Weights of a small transformer language model.
Size: 16 layers, 10 heads of 32, MLP 640 GELU.
Architecture: LayerNorm before each block, rotary positions, biases, untied embeddings, normalized queries and keys, attention and MLP in parallel.
Training: a variant of Adam for these matrices, 292M tokens, 8921 steps.
Each number is 50 + 10 x the weight over the matrix's rms, rounded and kept within 0 to 99. Layers, rows and columns count from 0.

# v: layer 9 attention value, 320x160, rms 0.0859, rows 164-191, columns 80-159
# o: layer 9 attention output (transposed), 320x160, rms 0.0923, rows 164-191, columns 80-159
# q: layer 9 attention query, 320x160, rms 0.0905, rows 192-206, columns 80-159
# k: layer 9 attention key, 320x160, rms 0.0759, rows 192-205, columns 80-159
v164:47 42 51 50 41 35 53 56 44 46 50 51 49 39 34 53 52 70 35 49 50 43 49 47 51 37 65 65 44 62 48 56 56 42 52 50 58 54 59 46 54 63 57 44 55 61 42 43 42 41 45 45 48 48 62 49 50 45 30 53 62 34 55 43 52 57 46 42 58 54 54 47 49 45 58 33 44 48 49 54
o164:54 53 48 58 55 60 39 38 43 51 43 46 44 41 68 58 42 52 55 45 41 43 43 52 60 46 52 54 68 47 71 44 58 58 57 47 51 44 50 43 57 42 60 49 46 52 64 34 59 61 43 44 54 53 38 46 39 43 53 54 51 54 39 45 62 41 62 47 50 53 48 50 50 55 40 37 49 40 49 44
v165:52 60 38 42 45 51 43 40 49 49 55 48 43 48 49 50 44 49 45 53 62 62 50 44 55 52 48 51 53 52 49 56 60 67 44 54 55 48 47 47 59 52 43 49 53 49 62 49 49 54 40 49 47 51 53 41 56 59 45 51 48 54 51 57 53 51 51 47 48 53 42 54 53 63 55 48 53 51 50 40
o165:42 48 46 48 50 55 50 48 53 59 52 54 51 48 48 41 53 51 48 53 50 57 59 43 54 57 55 53 53 51 48 48 42 49 50 42 46 56 49 52 54 44 44 48 52 53 51 44 47 54 54 53 42 44 56 53 55 51 52 48 52 53 53 44 48 52 44 46 57 44 61 54 53 49 54 46 43 41 47 57
v166:54 53 56 62 53 55 55 53 50 54 44 48 45 53 53 56 54 54 52 55 50 45 51 43 43 35 58 37 54 49 50 55 47 53 51 48 64 53 50 51 56 36 55 47 43 57 46 71 48 48 51 43 48 63 51 56 39 50 50 64 54 52 51 51 45 47 51 53 60 44 54 47 48 41 43 53 59 46 55 59
o166:50 49 39 54 52 42 43 58 48 48 50 55 49 47 51 51 51 52 52 47 40 54 52 49 45 45 46 49 42 46 52 49 53 44 52 61 43 48 51 55 48 52 54 49 50 55 53 47 51 53 45 53 47 55 45 48 54 46 48 56 43 51 46 58 46 52 54 47 41 53 35 50 56 44 54 46 59 56 50 48
v167:53 56 55 56 53 48 46 59 51 46 53 58 41 50 56 45 50 55 44 51 42 60 54 52 54 46 51 51 56 51 49 46 63 49 57 52 50 61 51 54 54 55 48 52 46 58 47 64 54 57 50 44 51 55 57 54 44 52 59 68 56 43 54 50 47 51 52 52 52 60 57 55 44 57 44 49 51 48 49 47
o167:50 48 44 55 44 49 53 49 53 49 55 46 52 45 54 50 52 48 54 42 43 39 45 53 54 47 56 57 49 48 47 57 50 56 48 49 50 42 43 43 45 48 53 46 56 52 60 55 47 45 47 53 47 47 46 46 44 40 44 51 53 50 50 47 60 54 45 53 54 52 46 44 54 56 50 49 56 51 46 54
v168:53 54 47 54 61 48 51 56 53 42 51 55 39 56 49 52 58 53 62 50 52 57 48 51 55 42 40 50 42 50 48 40 57 53 36 49 40 46 50 67 43 51 53 52 44 43 49 38 50 62 54 43 48 43 50 52 32 54 53 57 45 43 45 54 57 47 52 46 49 62 55 49 54 46 64 51 50 43 49 42
o168:53 48 51 51 44 47 50 54 54 49 37 42 54 61 42 57 41 47 59 48 47 46 54 51 48 51 47 55 55 45 49 49 50 48 44 49 51 61 55 50 56 44 58 46 47 50 54 49 50 48 41 48 54 47 59 47 51 48 55 53 47 49 44 47 39 57 49 67 44 47 55 50 53 55 45 47 50 52 54 41
v169:43 48 49 39 56 63 43 51 57 51 51 56 52 52 49 51 48 52 49 42 60 50 50 56 53 47 58 50 51 42 46 37 52 41 50 46 45 54 50 62 59 62 41 57 62 49 58 47 46 55 48 57 54 62 51 60 39 51 67 40 59 53 54 54 58 52 53 53 48 53 56 57 40 49 43 44 58 55 45 41
o169:51 51 51 54 47 50 51 51 44 49 48 43 47 43 47 49 54 50 46 52 41 41 44 56 45 48 48 55 47 46 53 54 50 54 46 48 49 43 52 39 57 48 52 48 53 59 49 51 49 55 53 52 57 46 51 48 53 51 48 42 48 46 49 49 54 54 50 51 54 53 53 42 48 56 51 49 52 46 46 53
v170:38 40 52 48 55 47 53 54 49 41 57 54 49 43 51 52 51 51 51 51 43 47 62 56 53 50 51 47 53 53 52 43 39 48 57 48 58 52 51 43 51 60 49 51 48 55 53 36 41 47 36 58 47 47 63 59 49 44 53 66 44 77 51 53 54 56 46 58 51 59 52 47 46 51 43 42 53 50 51 49
o170:46 53 44 51 52 51 53 45 53 49 44 41 48 43 61 47 56 44 49 44 57 41 37 64 52 48 58 52 54 51 47 49 51 50 50 49 52 47 47 54 47 46 51 47 46 49 49 57 53 47 45 49 56 51 52 42 41 44 40 40 49 40 57 40 55 51 53 45 51 49 59 42 42 55 61 50 50 49 40 54
v171:45 39 52 67 53 47 53 50 52 49 57 46 61 51 55 47 56 41 59 51 52 44 49 44 44 59 36 49 43 52 49 47 49 54 53 53 50 54 43 45 63 50 49 44 43 52 47 62 46 51 49 45 48 46 57 51 55 44 53 59 48 51 38 46 47 42 50 53 49 51 51 39 49 55 47 50 50 49 46 58
o171:49 46 50 50 54 53 53 43 55 48 56 52 53 47 48 43 59 49 50 43 56 51 40 65 44 49 55 49 48 51 49 53 43 47 54 55 56 47 49 59 44 47 44 51 46 50 49 52 56 40 42 60 53 54 44 43 52 47 52 50 57 51 49 51 47 47 48 49 47 58 45 48 46 51 50 48 57 52 52 46
v172:60 50 48 53 55 52 42 49 63 48 52 49 41 58 57 53 45 48 54 51 54 61 46 51 57 49 51 48 41 51 44 60 52 61 51 53 52 47 42 52 57 41 48 48 48 45 46 60 42 53 43 52 49 39 49 54 53 52 53 52 46 53 56 57 46 40 47 54 49 59 47 52 49 50 52 48 43 50 52 46
o172:36 52 54 53 41 49 55 55 45 53 51 50 58 55 49 47 62 50 55 44 58 61 54 46 47 53 55 52 46 44 41 47 45 45 44 56 50 48 51 53 44 55 46 52 60 45 48 56 54 47 59 58 49 50 57 44 52 52 43 48 52 49 54 41 48 54 44 58 48 49 51 53 51 51 58 42 47 54 45 46
v173:40 41 44 48 49 51 49 43 54 50 42 48 54 48 53 53 50 48 43 51 50 57 56 42 48 55 50 45 36 53 48 58 49 52 47 52 42 47 39 53 60 59 49 48 50 46 45 59 49 46 55 47 46 61 39 44 56 51 47 55 50 43 50 51 57 43 43 48 51 29 46 41 51 56 56 49 43 61 48 52
o173:48 52 44 46 51 49 54 51 51 56 53 53 42 50 47 43 49 54 41 49 46 64 50 51 52 62 53 41 50 52 51 47 41 46 54 48 52 47 52 57 54 42 57 53 39 45 45 48 55 50 43 51 46 46 52 58 55 60 55 48 52 51 52 37 40 54 55 47 44 54 52 53 42 47 49 51 54 38 53 52
v174:57 67 60 44 46 52 57 47 47 49 61 45 47 51 49 47 44 51 53 48 48 31 49 58 53 39 51 57 43 47 49 40 52 41 66 41 42 48 44 54 54 50 59 62 52 43 54 42 42 50 56 58 56 45 52 55 42 49 54 47 49 56 49 41 43 54 45 60 52 54 57 44 46 38 39 63 53 49 48 44
o174:46 57 61 50 49 52 48 54 49 43 48 48 44 44 57 54 47 51 46 45 48 39 48 48 55 50 49 56 47 45 53 50 52 50 49 47 48 52 51 54 58 57 49 52 48 52 57 48 41 46 49 47 51 48 51 50 48 48 45 55 52 47 50 49 57 45 53 56 49 41 57 47 50 59 55 51 43 58 47 55
v175:52 58 45 50 48 55 56 41 48 54 53 47 39 61 54 54 54 42 69 44 58 39 53 48 51 51 40 51 47 55 46 67 49 60 44 51 49 52 50 56 52 49 47 41 56 41 55 44 42 54 56 50 55 40 58 54 56 52 54 38 55 41 51 46 42 49 53 55 52 65 48 49 44 50 44 61 43 48 51 55
o175:43 52 49 47 48 55 60 57 49 53 50 47 52 58 39 43 51 55 45 53 63 56 45 51 48 50 54 51 50 44 45 52 48 49 48 48 54 50 57 53 46 49 41 51 52 50 54 47 51 49 44 51 53 53 57 45 53 56 53 49 57 55 50 45 53 50 45 54 56 38 54 57 45 44 49 42 45 51 49 41
v176:41 42 47 55 46 46 55 40 51 51 50 48 38 60 46 49 54 47 51 46 57 60 47 48 43 46 47 54 42 56 52 44 46 59 52 42 56 46 57 49 47 52 47 43 40 50 58 48 40 48 46 71 47 39 55 49 61 53 48 45 46 65 45 43 51 42 57 39 49 55 49 51 50 47 53 57 47 43 50 53
o176:48 54 54 43 58 53 48 45 53 53 41 44 50 47 56 47 57 51 57 46 61 62 46 59 50 59 55 46 54 52 46 47 40 49 49 46 48 52 40 64 46 50 41 52 46 50 51 42 52 50 47 48 58 55 55 42 44 52 46 51 50 42 59 43 49 50 51 54 53 50 50 59 48 42 57 41 39 54 47 48
v177:61 50 46 58 43 43 41 53 53 46 54 43 48 57 62 52 46 58 43 52 61 59 48 41 56 42 50 54 49 41 35 62 55 60 53 50 54 46 53 59 59 49 58 49 48 46 42 54 55 48 50 48 44 46 47 49 42 56 57 53 57 39 55 49 44 53 42 47 46 48 50 61 50 56 51 50 47 61 55 55
o177:39 53 49 52 36 49 55 49 42 55 56 58 54 48 53 44 54 50 52 43 49 59 56 53 55 53 51 54 46 41 51 52 37 55 48 54 52 55 50 47 50 51 49 49 61 45 58 58 54 47 48 53 43 49 48 44 48 50 48 55 53 51 45 52 52 55 51 55 48 54 46 53 54 48 44 48 46 43 54 45
v178:51 43 55 57 55 51 43 61 63 47 56 51 53 46 62 54 57 61 45 50 59 52 41 49 46 55 44 45 56 48 51 55 37 53 40 57 48 46 48 52 52 46 59 54 45 53 45 57 51 50 43 38 49 52 49 41 37 55 49 51 48 42 55 53 59 60 49 52 57 44 46 58 48 46 51 47 59 54 49 38
o178:48 51 44 61 39 50 51 54 45 37 50 48 57 53 39 49 41 39 51 47 54 48 54 51 45 45 39 46 47 42 46 44 47 50 46 68 52 62 55 41 59 49 59 44 53 49 44 59 46 53 43 55 38 41 48 55 49 50 61 46 49 51 45 56 47 52 52 51 43 56 47 40 55 51 51 49 53 50 44 55
v179:50 45 51 61 39 43 45 54 45 52 57 47 61 50 57 59 50 46 60 40 60 40 52 63 43 57 38 52 41 63 50 64 46 47 55 51 47 49 48 51 52 44 57 51 47 54 47 41 52 57 56 53 61 41 50 40 49 47 45 57 52 57 51 34 52 49 49 50 50 46 53 49 47 55 56 49 50 49 52 48
o179:56 49 58 48 57 60 52 49 47 57 51 40 50 47 56 49 57 46 53 55 55 53 44 49 45 45 39 51 53 48 50 49 42 47 54 44 55 49 44 52 53 44 52 52 48 55 48 46 49 43 38 51 57 58 58 54 47 47 53 45 56 37 42 60 47 39 61 49 54 46 43 52 51 55 56 46 50 44 49 49
v180:54 50 49 50 48 54 57 58 53 45 53 52 41 45 58 48 51 57 43 41 47 56 42 52 54 41 39 55 45 39 58 48 54 63 51 45 43 51 56 52 56 49 52 56 63 58 52 54 52 53 45 49 50 46 48 57 41 61 45 61 54 52 57 55 59 57 44 46 48 33 54 46 42 55 53 52 47 49 48 41
o180:56 48 48 50 45 46 51 48 44 52 41 46 52 51 58 52 45 53 50 46 46 41 49 46 48 47 44 53 45 47 44 53 55 52 46 50 49 45 43 50 59 48 53 49 52 52 52 53 41 50 48 45 51 44 53 46 51 38 52 41 40 44 42 57 50 49 55 58 51 50 40 44 67 53 55 58 54 49 50 54
v181:51 55 52 52 44 47 49 46 49 44 38 48 39 53 54 54 54 44 43 51 51 55 62 45 48 48 51 42 46 55 57 67 46 51 59 54 53 50 53 50 52 56 53 49 36 55 48 50 52 36 60 28 56 42 51 58 48 46 54 42 47 49 47 48 35 45 48 58 60 54 50 51 38 47 62 29 60 50 60 61
o181:52 58 39 56 48 49 59 63 49 60 64 60 52 49 52 54 45 46 47 60 48 62 47 57 60 54 56 52 56 49 51 42 46 53 55 47 54 42 44 51 53 51 58 50 44 51 41 51 46 49 39 57 49 57 55 50 43 45 47 49 46 54 55 39 58 55 44 48 50 42 52 52 48 48 58 49 50 55 62 50
v182:36 47 36 40 50 57 51 43 50 54 40 53 44 62 49 38 49 41 54 46 42 56 55 54 48 60 48 59 56 46 48 53 58 45 48 58 49 50 49 44 45 60 40 32 40 46 60 40 66 53 47 42 43 43 59 48 59 50 57 50 48 47 50 50 51 49 51 48 45 54 43 53 52 51 48 37 51 46 41 46
o182:48 49 48 48 55 54 50 47 60 55 51 55 53 50 34 45 50 52 48 54 52 46 56 48 62 51 54 45 50 56 48 53 51 55 48 41 51 50 58 46 47 43 38 54 57 48 46 52 54 54 55 54 60 54 50 54 48 54 54 40 59 56 70 48 52 56 37 49 59 47 57 53 53 45 48 59 45 50 59 56
v183:46 59 50 50 53 68 49 45 58 58 41 54 48 46 54 49 50 46 53 50 52 50 44 39 50 63 48 47 58 46 41 53 54 65 39 59 49 45 45 57 46 46 48 44 50 38 41 46 50 62 50 41 49 49 35 56 45 49 47 61 43 38 48 56 58 42 46 42 44 45 41 55 52 53 52 66 51 55 50 47
o183:42 40 46 46 51 46 55 51 50 59 38 50 50 60 35 54 51 50 44 45 57 64 59 43 42 53 48 47 45 57 36 57 47 52 51 46 46 56 51 46 41 45 50 51 49 41 44 46 60 53 53 51 44 51 56 54 61 65 60 46 52 63 52 47 32 52 52 60 43 52 52 60 53 48 51 53 53 44 53 45
v184:51 55 50 56 56 50 41 49 61 48 47 52 48 60 57 51 48 36 59 60 52 58 52 48 45 65 35 41 60 45 48 41 53 54 40 50 46 44 50 51 43 44 32 39 51 44 48 46 56 55 57 52 44 48 47 49 61 43 51 44 43 51 50 52 46 46 55 55 48 50 46 59 50 61 49 60 62 59 49 52
o184:46 45 44 40 45 48 61 47 54 61 60 49 62 59 39 44 58 45 41 49 64 63 63 46 47 49 51 53 42 60 38 52 44 39 55 49 47 57 48 57 43 54 41 48 46 49 53 55 46 54 56 48 49 48 64 53 49 59 54 46 48 52 62 43 39 59 40 48 50 45 56 52 48 42 63 54 42 60 49 47
v185:55 46 49 52 60 60 45 59 56 54 48 57 52 51 48 49 53 52 48 53 62 50 49 46 51 37 50 55 49 43 43 39 61 52 45 47 40 55 63 53 52 55 47 54 67 52 43 51 47 53 57 45 54 60 39 52 43 58 57 49 50 40 63 56 65 56 50 46 35 44 56 48 46 55 52 46 40 54 55 49
o185:47 46 47 53 40 43 56 51 42 50 42 45 39 51 50 52 46 58 55 49 45 44 54 51 47 43 43 51 48 47 52 52 60 54 45 51 56 47 50 43 49 46 63 49 51 44 54 46 51 51 58 45 50 43 45 52 58 50 46 53 48 44 31 52 44 57 47 56 53 55 41 45 47 47 38 53 48 52 48 46
v186:57 48 54 55 49 51 41 45 54 53 46 57 54 59 62 46 41 38 60 58 49 54 49 45 43 54 53 44 62 41 40 53 51 49 44 49 50 54 45 44 56 45 43 51 47 45 48 61 50 57 46 47 45 59 41 56 58 39 60 51 48 51 48 48 49 46 55 68 55 48 51 58 47 53 56 59 59 53 56 52
o186:46 50 43 44 51 45 68 49 55 58 58 53 58 50 34 44 63 54 43 45 54 63 55 53 50 56 49 42 38 51 36 53 35 51 63 50 45 38 47 57 38 56 46 42 49 47 52 49 51 51 60 52 45 40 54 48 46 60 51 53 47 48 57 48 42 63 39 43 41 52 50 50 49 49 57 55 48 59 50 50
v187:49 58 44 49 47 46 42 57 44 48 52 55 57 47 47 52 43 45 51 54 66 38 50 58 48 50 47 53 66 44 41 40 58 48 44 47 44 50 61 52 58 60 46 51 71 47 58 39 53 55 44 63 48 55 32 58 56 56 45 45 55 64 51 44 52 48 49 49 48 49 44 67 53 42 56 59 58 51 43 46
o187:44 51 52 39 51 54 60 43 53 52 49 49 49 58 48 46 50 58 44 53 50 49 50 55 51 50 44 53 43 63 35 52 50 54 51 52 41 57 48 38 48 50 40 46 57 55 45 42 53 55 60 45 44 44 52 49 49 53 41 53 48 49 42 51 38 53 46 46 50 49 60 49 46 65 56 52 43 51 48 55
v188:45 55 55 47 42 49 58 46 63 40 44 48 53 33 50 54 48 52 45 44 53 47 50 44 52 48 43 38 40 53 52 53 50 56 43 55 49 52 59 43 44 54 49 65 60 57 48 60 37 50 54 62 51 57 46 49 56 47 45 59 53 48 60 53 47 56 46 49 43 41 54 46 44 58 50 46 45 54 58 54
o188:49 48 51 50 53 34 55 55 47 53 46 49 48 53 54 51 56 54 52 51 48 54 52 56 42 59 53 49 48 48 48 42 52 40 52 41 52 42 40 53 53 46 60 47 45 51 51 48 51 50 59 48 46 43 55 57 54 51 47 49 51 39 46 49 57 45 52 41 55 57 42 46 46 53 51 60 45 45 47 50
v189:46 49 47 50 64 54 48 49 60 48 44 54 55 49 60 55 45 33 61 59 50 59 60 52 49 62 39 35 65 36 46 45 59 55 33 55 48 56 40 54 48 51 32 51 47 39 58 43 57 50 53 51 43 62 43 56 57 43 59 42 33 63 41 57 45 43 56 50 44 43 38 66 52 62 43 55 64 59 51 53
o189:46 41 36 40 50 49 66 50 58 63 53 46 52 62 33 34 63 48 39 52 64 59 52 53 41 51 52 48 37 59 39 52 48 51 57 54 43 49 48 55 47 52 40 41 52 45 43 59 47 49 57 56 55 44 60 51 54 58 46 54 51 48 66 35 34 59 28 48 48 49 53 45 49 53 57 58 53 58 47 51
v190:60 48 49 62 41 51 43 53 56 43 46 47 56 45 49 58 50 57 45 34 52 49 46 44 46 40 47 57 62 57 53 57 48 61 49 55 48 48 52 52 59 48 60 69 55 59 39 64 53 43 49 43 52 56 38 36 42 57 36 70 49 55 62 50 51 60 46 57 59 37 52 54 41 55 62 53 43 51 57 52
o190:48 56 40 55 40 47 54 51 37 48 51 50 47 46 56 45 45 56 57 42 54 50 53 48 55 46 47 49 51 36 46 40 41 47 48 48 50 52 46 43 66 47 56 42 40 53 56 44 45 50 46 43 40 45 45 49 49 37 55 53 49 46 36 55 50 50 57 51 46 58 33 50 58 55 49 55 51 38 45 58
v191:49 45 46 54 48 35 57 43 47 55 63 52 58 60 52 56 44 59 51 52 64 53 43 54 51 40 45 46 52 42 43 61 55 47 44 46 44 48 54 40 51 54 38 45 56 51 55 55 52 57 39 66 45 45 41 49 61 57 39 52 46 52 44 45 53 52 60 39 45 45 52 57 54 49 51 54 47 44 44 43
o191:52 51 59 45 53 56 50 46 47 47 44 47 60 52 55 47 63 41 48 46 46 53 48 57 42 58 49 57 46 47 49 48 48 50 47 51 45 55 46 53 45 48 42 49 54 49 49 43 55 45 50 48 50 47 56 50 44 54 57 47 49 50 44 62 50 40 50 52 54 56 63 47 48 42 54 50 45 43 44 42
q192:31 52 50 35 50 46 36 57 46 43 52 34 48 50 37 60 55 57 53 49 50 51 42 52 41 41 40 50 54 55 49 56 49 32 57 59 61 48 38 40 51 56 58 48 51 67 48 57 50 56 39 50 43 31 45 37 49 56 43 41 50 37 46 41 36 56 51 52 43 49 46 48 48 49 51 35 61 49 44 48
k192:48 49 57 50 61 52 46 48 41 45 42 44 47 51 51 56 44 53 49 56 54 53 51 44 44 41 44 46 47 49 59 56 56 44 53 45 48 47 55 55 49 49 54 48 49 49 60 42 45 58 52 44 52 46 37 44 47 53 49 49 47 51 54 52 42 53 41 50 47 56 57 55 53 54 52 50 47 63 48 49
q193:29 64 54 34 35 32 49 51 46 38 56 38 48 36 29 56 73 64 45 46 53 57 54 56 33 40 31 45 54 61 54 59 51 42 63 52 51 45 36 47 52 61 64 53 56 63 45 54 48 61 29 61 45 23 44 46 48 62 37 30 61 38 54 33 43 57 59 46 48 56 50 46 46 49 45 40 61 46 39 50
k193:45 50 46 49 49 47 42 53 54 54 54 52 52 55 50 54 52 44 50 49 46 51 50 53 50 50 51 54 52 47 49 45 43 50 49 41 56 47 51 49 43 52 50 49 49 49 48 51 48 49 50 49 49 57 56 55 54 51 47 50 51 52 53 57 45 54 48 49 42 46 51 53 48 48 50 47 49 49 48 47
q194:45 64 44 52 33 46 52 41 53 41 52 48 44 30 47 38 48 58 54 41 35 49 45 66 54 41 54 52 49 63 48 42 49 47 52 38 49 49 66 53 50 63 46 57 42 51 49 49 56 34 45 50 49 55 50 56 67 66 48 49 65 53 47 63 43 56 51 50 71 61 43 43 56 46 55 49 45 46 53 47
k194:50 51 53 56 48 48 45 49 53 48 48 50 51 45 54 48 53 45 46 49 43 51 49 55 47 45 48 56 55 50 59 50 51 49 49 46 52 47 57 53 54 50 56 53 44 48 52 44 52 48 57 47 52 50 52 52 47 45 44 52 52 51 55 52 40 53 46 46 46 52 51 49 47 50 52 49 48 49 47 47
q195:71 38 47 65 63 70 55 47 55 62 43 66 52 63 69 46 31 36 49 56 48 47 54 48 66 63 64 51 46 36 50 41 51 65 35 44 45 53 61 55 49 40 38 50 46 33 50 43 52 44 75 44 56 81 61 58 53 35 59 69 38 63 49 66 62 38 44 53 52 46 53 56 54 47 53 68 37 54 63 50
k195:47 50 48 48 53 49 52 52 52 45 47 51 53 57 48 56 41 49 50 55 50 48 52 49 54 49 49 53 50 53 47 45 49 47 51 52 46 48 51 46 45 47 50 53 55 49 49 48 45 47 48 50 51 50 48 49 56 51 48 54 46 47 47 54 48 50 50 46 47 48 47 46 48 51 47 46 55 53 45 46
q196:73 41 57 69 66 59 57 49 60 56 38 64 44 61 55 52 27 46 43 45 47 41 58 31 59 70 51 39 51 50 48 46 46 74 37 49 50 48 48 61 43 24 46 50 56 43 46 47 55 48 65 50 56 88 46 53 53 41 66 66 52 74 52 68 64 34 49 57 53 52 51 60 57 39 50 65 50 43 51 57
k196:46 51 35 44 58 57 47 50 57 42 52 48 46 56 45 43 38 52 61 53 53 58 42 52 58 50 51 55 46 40 40 40 45 45 50 53 37 44 46 42 40 57 48 50 52 40 55 55 46 48 47 47 41 50 47 49 55 48 44 58 49 59 54 59 45 44 40 44 53 53 56 38 54 44 49 50 57 61 46 38
q197:70 30 45 57 70 64 58 51 49 55 42 58 45 66 79 49 40 40 57 58 59 46 66 42 61 60 58 49 35 27 53 43 57 54 26 57 45 55 57 50 46 39 39 54 44 32 65 52 58 35 71 42 52 66 66 53 59 35 61 68 31 57 41 69 59 48 40 51 41 54 58 58 51 36 38 55 40 53 63 56
k197:43 50 48 47 56 41 53 57 52 48 57 59 57 48 45 49 48 56 51 56 61 47 43 52 54 55 64 55 44 39 49 50 38 49 55 45 49 54 39 49 43 50 43 50 51 51 39 55 39 42 49 46 30 49 48 37 62 54 56 57 55 53 52 49 53 50 47 50 58 46 55 41 49 41 41 55 49 48 51 43
q198:43 54 42 46 27 46 55 39 44 42 54 27 46 44 49 38 63 54 47 46 44 50 53 76 47 32 48 55 47 41 54 64 50 37 55 61 42 40 54 50 53 68 50 52 45 43 48 58 46 41 37 40 38 37 50 52 52 57 45 40 49 34 46 39 41 57 47 50 53 60 44 41 53 50 48 43 42 53 51 49
k198:50 46 55 53 51 53 49 48 49 45 47 56 44 50 51 51 50 47 46 51 46 47 48 48 48 45 47 51 45 51 57 51 49 50 48 37 50 48 49 52 58 50 51 51 48 49 56 50 50 53 52 47 56 52 54 45 52 49 53 51 54 53 59 54 48 46 53 47 45 48 46 51 51 52 49 52 47 52 49 50
q199:37 65 30 38 36 43 51 53 52 34 49 30 50 39 30 51 72 63 53 34 44 54 44 72 43 28 35 60 61 66 49 51 50 36 63 62 49 43 52 46 43 66 61 47 51 55 52 51 34 53 32 45 43 22 34 48 45 63 41 44 49 34 47 39 43 69 48 54 56 56 42 46 51 47 43 29 57 42 37 42
k199:48 52 48 53 49 49 49 52 55 50 49 54 51 48 52 54 48 47 51 50 48 53 47 55 53 52 47 53 51 48 51 48 47 53 52 47 50 51 50 48 44 56 50 50 50 48 48 49 53 46 51 47 52 54 53 54 55 48 47 51 51 52 54 50 51 53 49 51 49 49 51 49 51 51 47 47 50 51 54 47
q200:37 45 45 42 29 45 60 45 47 40 41 27 42 45 43 46 64 66 42 43 49 57 55 74 51 40 41 50 47 50 56 57 58 35 55 62 43 41 42 51 53 69 55 56 47 55 40 60 42 39 41 49 43 36 47 45 53 53 44 44 48 37 46 46 37 56 52 47 50 63 41 38 54 43 43 43 47 46 52 56
k200:47 46 57 45 43 44 55 56 59 50 42 54 53 47 51 49 51 46 47 48 44 45 46 61 56 54 54 56 53 49 54 45 45 47 45 56 52 52 51 53 57 48 53 57 48 50 39 53 56 46 47 46 47 54 56 44 53 45 44 55 55 48 48 56 51 50 62 51 47 43 47 42 52 51 53 51 50 42 43 51
q201:41 40 60 46 32 51 40 38 54 50 68 30 46 59 62 44 42 40 47 69 50 47 66 56 58 55 67 59 42 35 58 66 55 37 38 61 42 53 53 49 57 63 48 53 51 52 40 59 63 49 52 63 36 61 67 48 59 60 53 37 57 46 49 48 48 31 43 46 49 34 54 46 54 47 63 54 59 53 61 47
k201:52 48 50 51 49 51 50 51 52 51 53 49 51 46 53 48 52 50 49 52 51 49 50 50 50 48 50 51 46 49 52 51 50 49 48 48 49 46 52 51 54 46 48 48 50 52 54 49 49 53 51 48 48 49 54 49 49 48 51 51 48 47 52 52 47 44 49 45 48 51 48 52 52 52 53 51 48 50 50 52
q202:45 52 56 57 37 40 55 41 56 56 54 48 48 50 55 61 51 39 48 67 60 59 60 38 57 67 60 53 41 46 56 54 53 47 29 51 40 54 51 52 45 46 46 58 50 38 51 59 67 50 50 61 45 51 67 48 46 44 61 46 56 54 54 50 62 46 53 50 49 34 58 56 39 41 56 58 56 60 60 48
k202:45 46 44 54 39 58 42 50 47 53 49 41 51 54 51 49 51 44 54 49 39 54 33 50 50 41 46 59 54 56 58 48 46 45 45 55 50 42 67 54 48 47 68 49 52 43 54 44 59 67 53 51 56 57 52 50 48 39 45 44 43 49 43 48 41 48 43 42 40 47 53 60 60 48 60 45 51 56 39 49
q203:62 55 42 59 75 53 52 58 52 54 37 70 62 53 50 50 47 39 56 48 43 45 46 46 55 59 48 62 59 46 47 40 42 61 41 47 55 52 56 58 44 33 50 43 50 45 61 43 37 49 58 44 50 43 44 51 36 36 52 60 37 56 49 55 63 62 48 55 43 47 56 54 47 45 44 45 50 50 48 43
k203:52 52 48 50 48 51 48 49 52 52 54 55 49 48 49 47 55 48 50 49 46 54 50 52 51 51 50 48 50 51 47 47 50 50 51 51 49 49 49 50 47 50 50 48 50 52 50 47 52 51 49 54 54 53 56 54 50 48 55 45 48 49 54 46 51 49 50 49 51 50 48 53 50 50 48 50 45 47 50 52
q204:52 41 45 33 52 65 50 55 59 46 44 45 39 51 49 72 51 49 59 48 57 56 37 42 48 57 47 45 55 49 40 41 58 31 46 41 53 41 37 33 50 51 50 55 43 57 57 54 59 57 54 49 63 43 57 43 51 39 55 47 51 43 51 51 35 51 55 55 46 53 47 53 43 47 45 53 52 56 53 49
k204:51 52 47 55 50 51 48 54 47 55 57 42 47 45 47 45 53 47 50 51 58 56 48 53 49 49 43 52 52 44 49 58 43 57 54 51 50 41 48 48 44 53 51 48 44 49 46 43 46 49 49 56 48 50 51 63 46 54 51 49 47 53 38 52 56 54 47 48 57 54 53 49 58 52 54 45 48 52 60 46
q205:31 63 46 41 32 31 48 47 47 37 52 29 49 35 38 53 79 63 55 52 51 60 46 68 41 30 39 55 49 55 59 72 50 34 59 61 46 39 47 42 51 65 65 55 52 65 45 64 46 41 24 49 40 16 44 39 43 64 34 42 48 30 47 34 36 67 50 46 50 51 48 50 43 48 40 27 54 46 38 50
k205:52 52 52 48 54 49 40 44 48 54 44 46 46 56 50 57 56 42 52 54 45 53 67 42 45 48 49 42 47 60 57 56 61 49 49 38 57 52 52 52 53 52 51 46 46 55 65 49 50 49 55 49 59 46 49 54 58 59 51 42 52 44 61 54 41 57 43 54 47 49 51 61 42 53 50 49 43 52 44 53
q206:53 32 71 42 45 48 49 48 49 50 42 58 40 46 57 61 37 55 50 71 65 54 57 38 56 67 57 28 33 44 59 54 65 48 38 42 47 48 36 48 61 48 47 69 46 60 45 66 69 35 61 62 63 64 57 37 61 46 53 53 61 63 55 53 44 42 63 39 45 53 49 56 43 50 47 66 52 58 59 59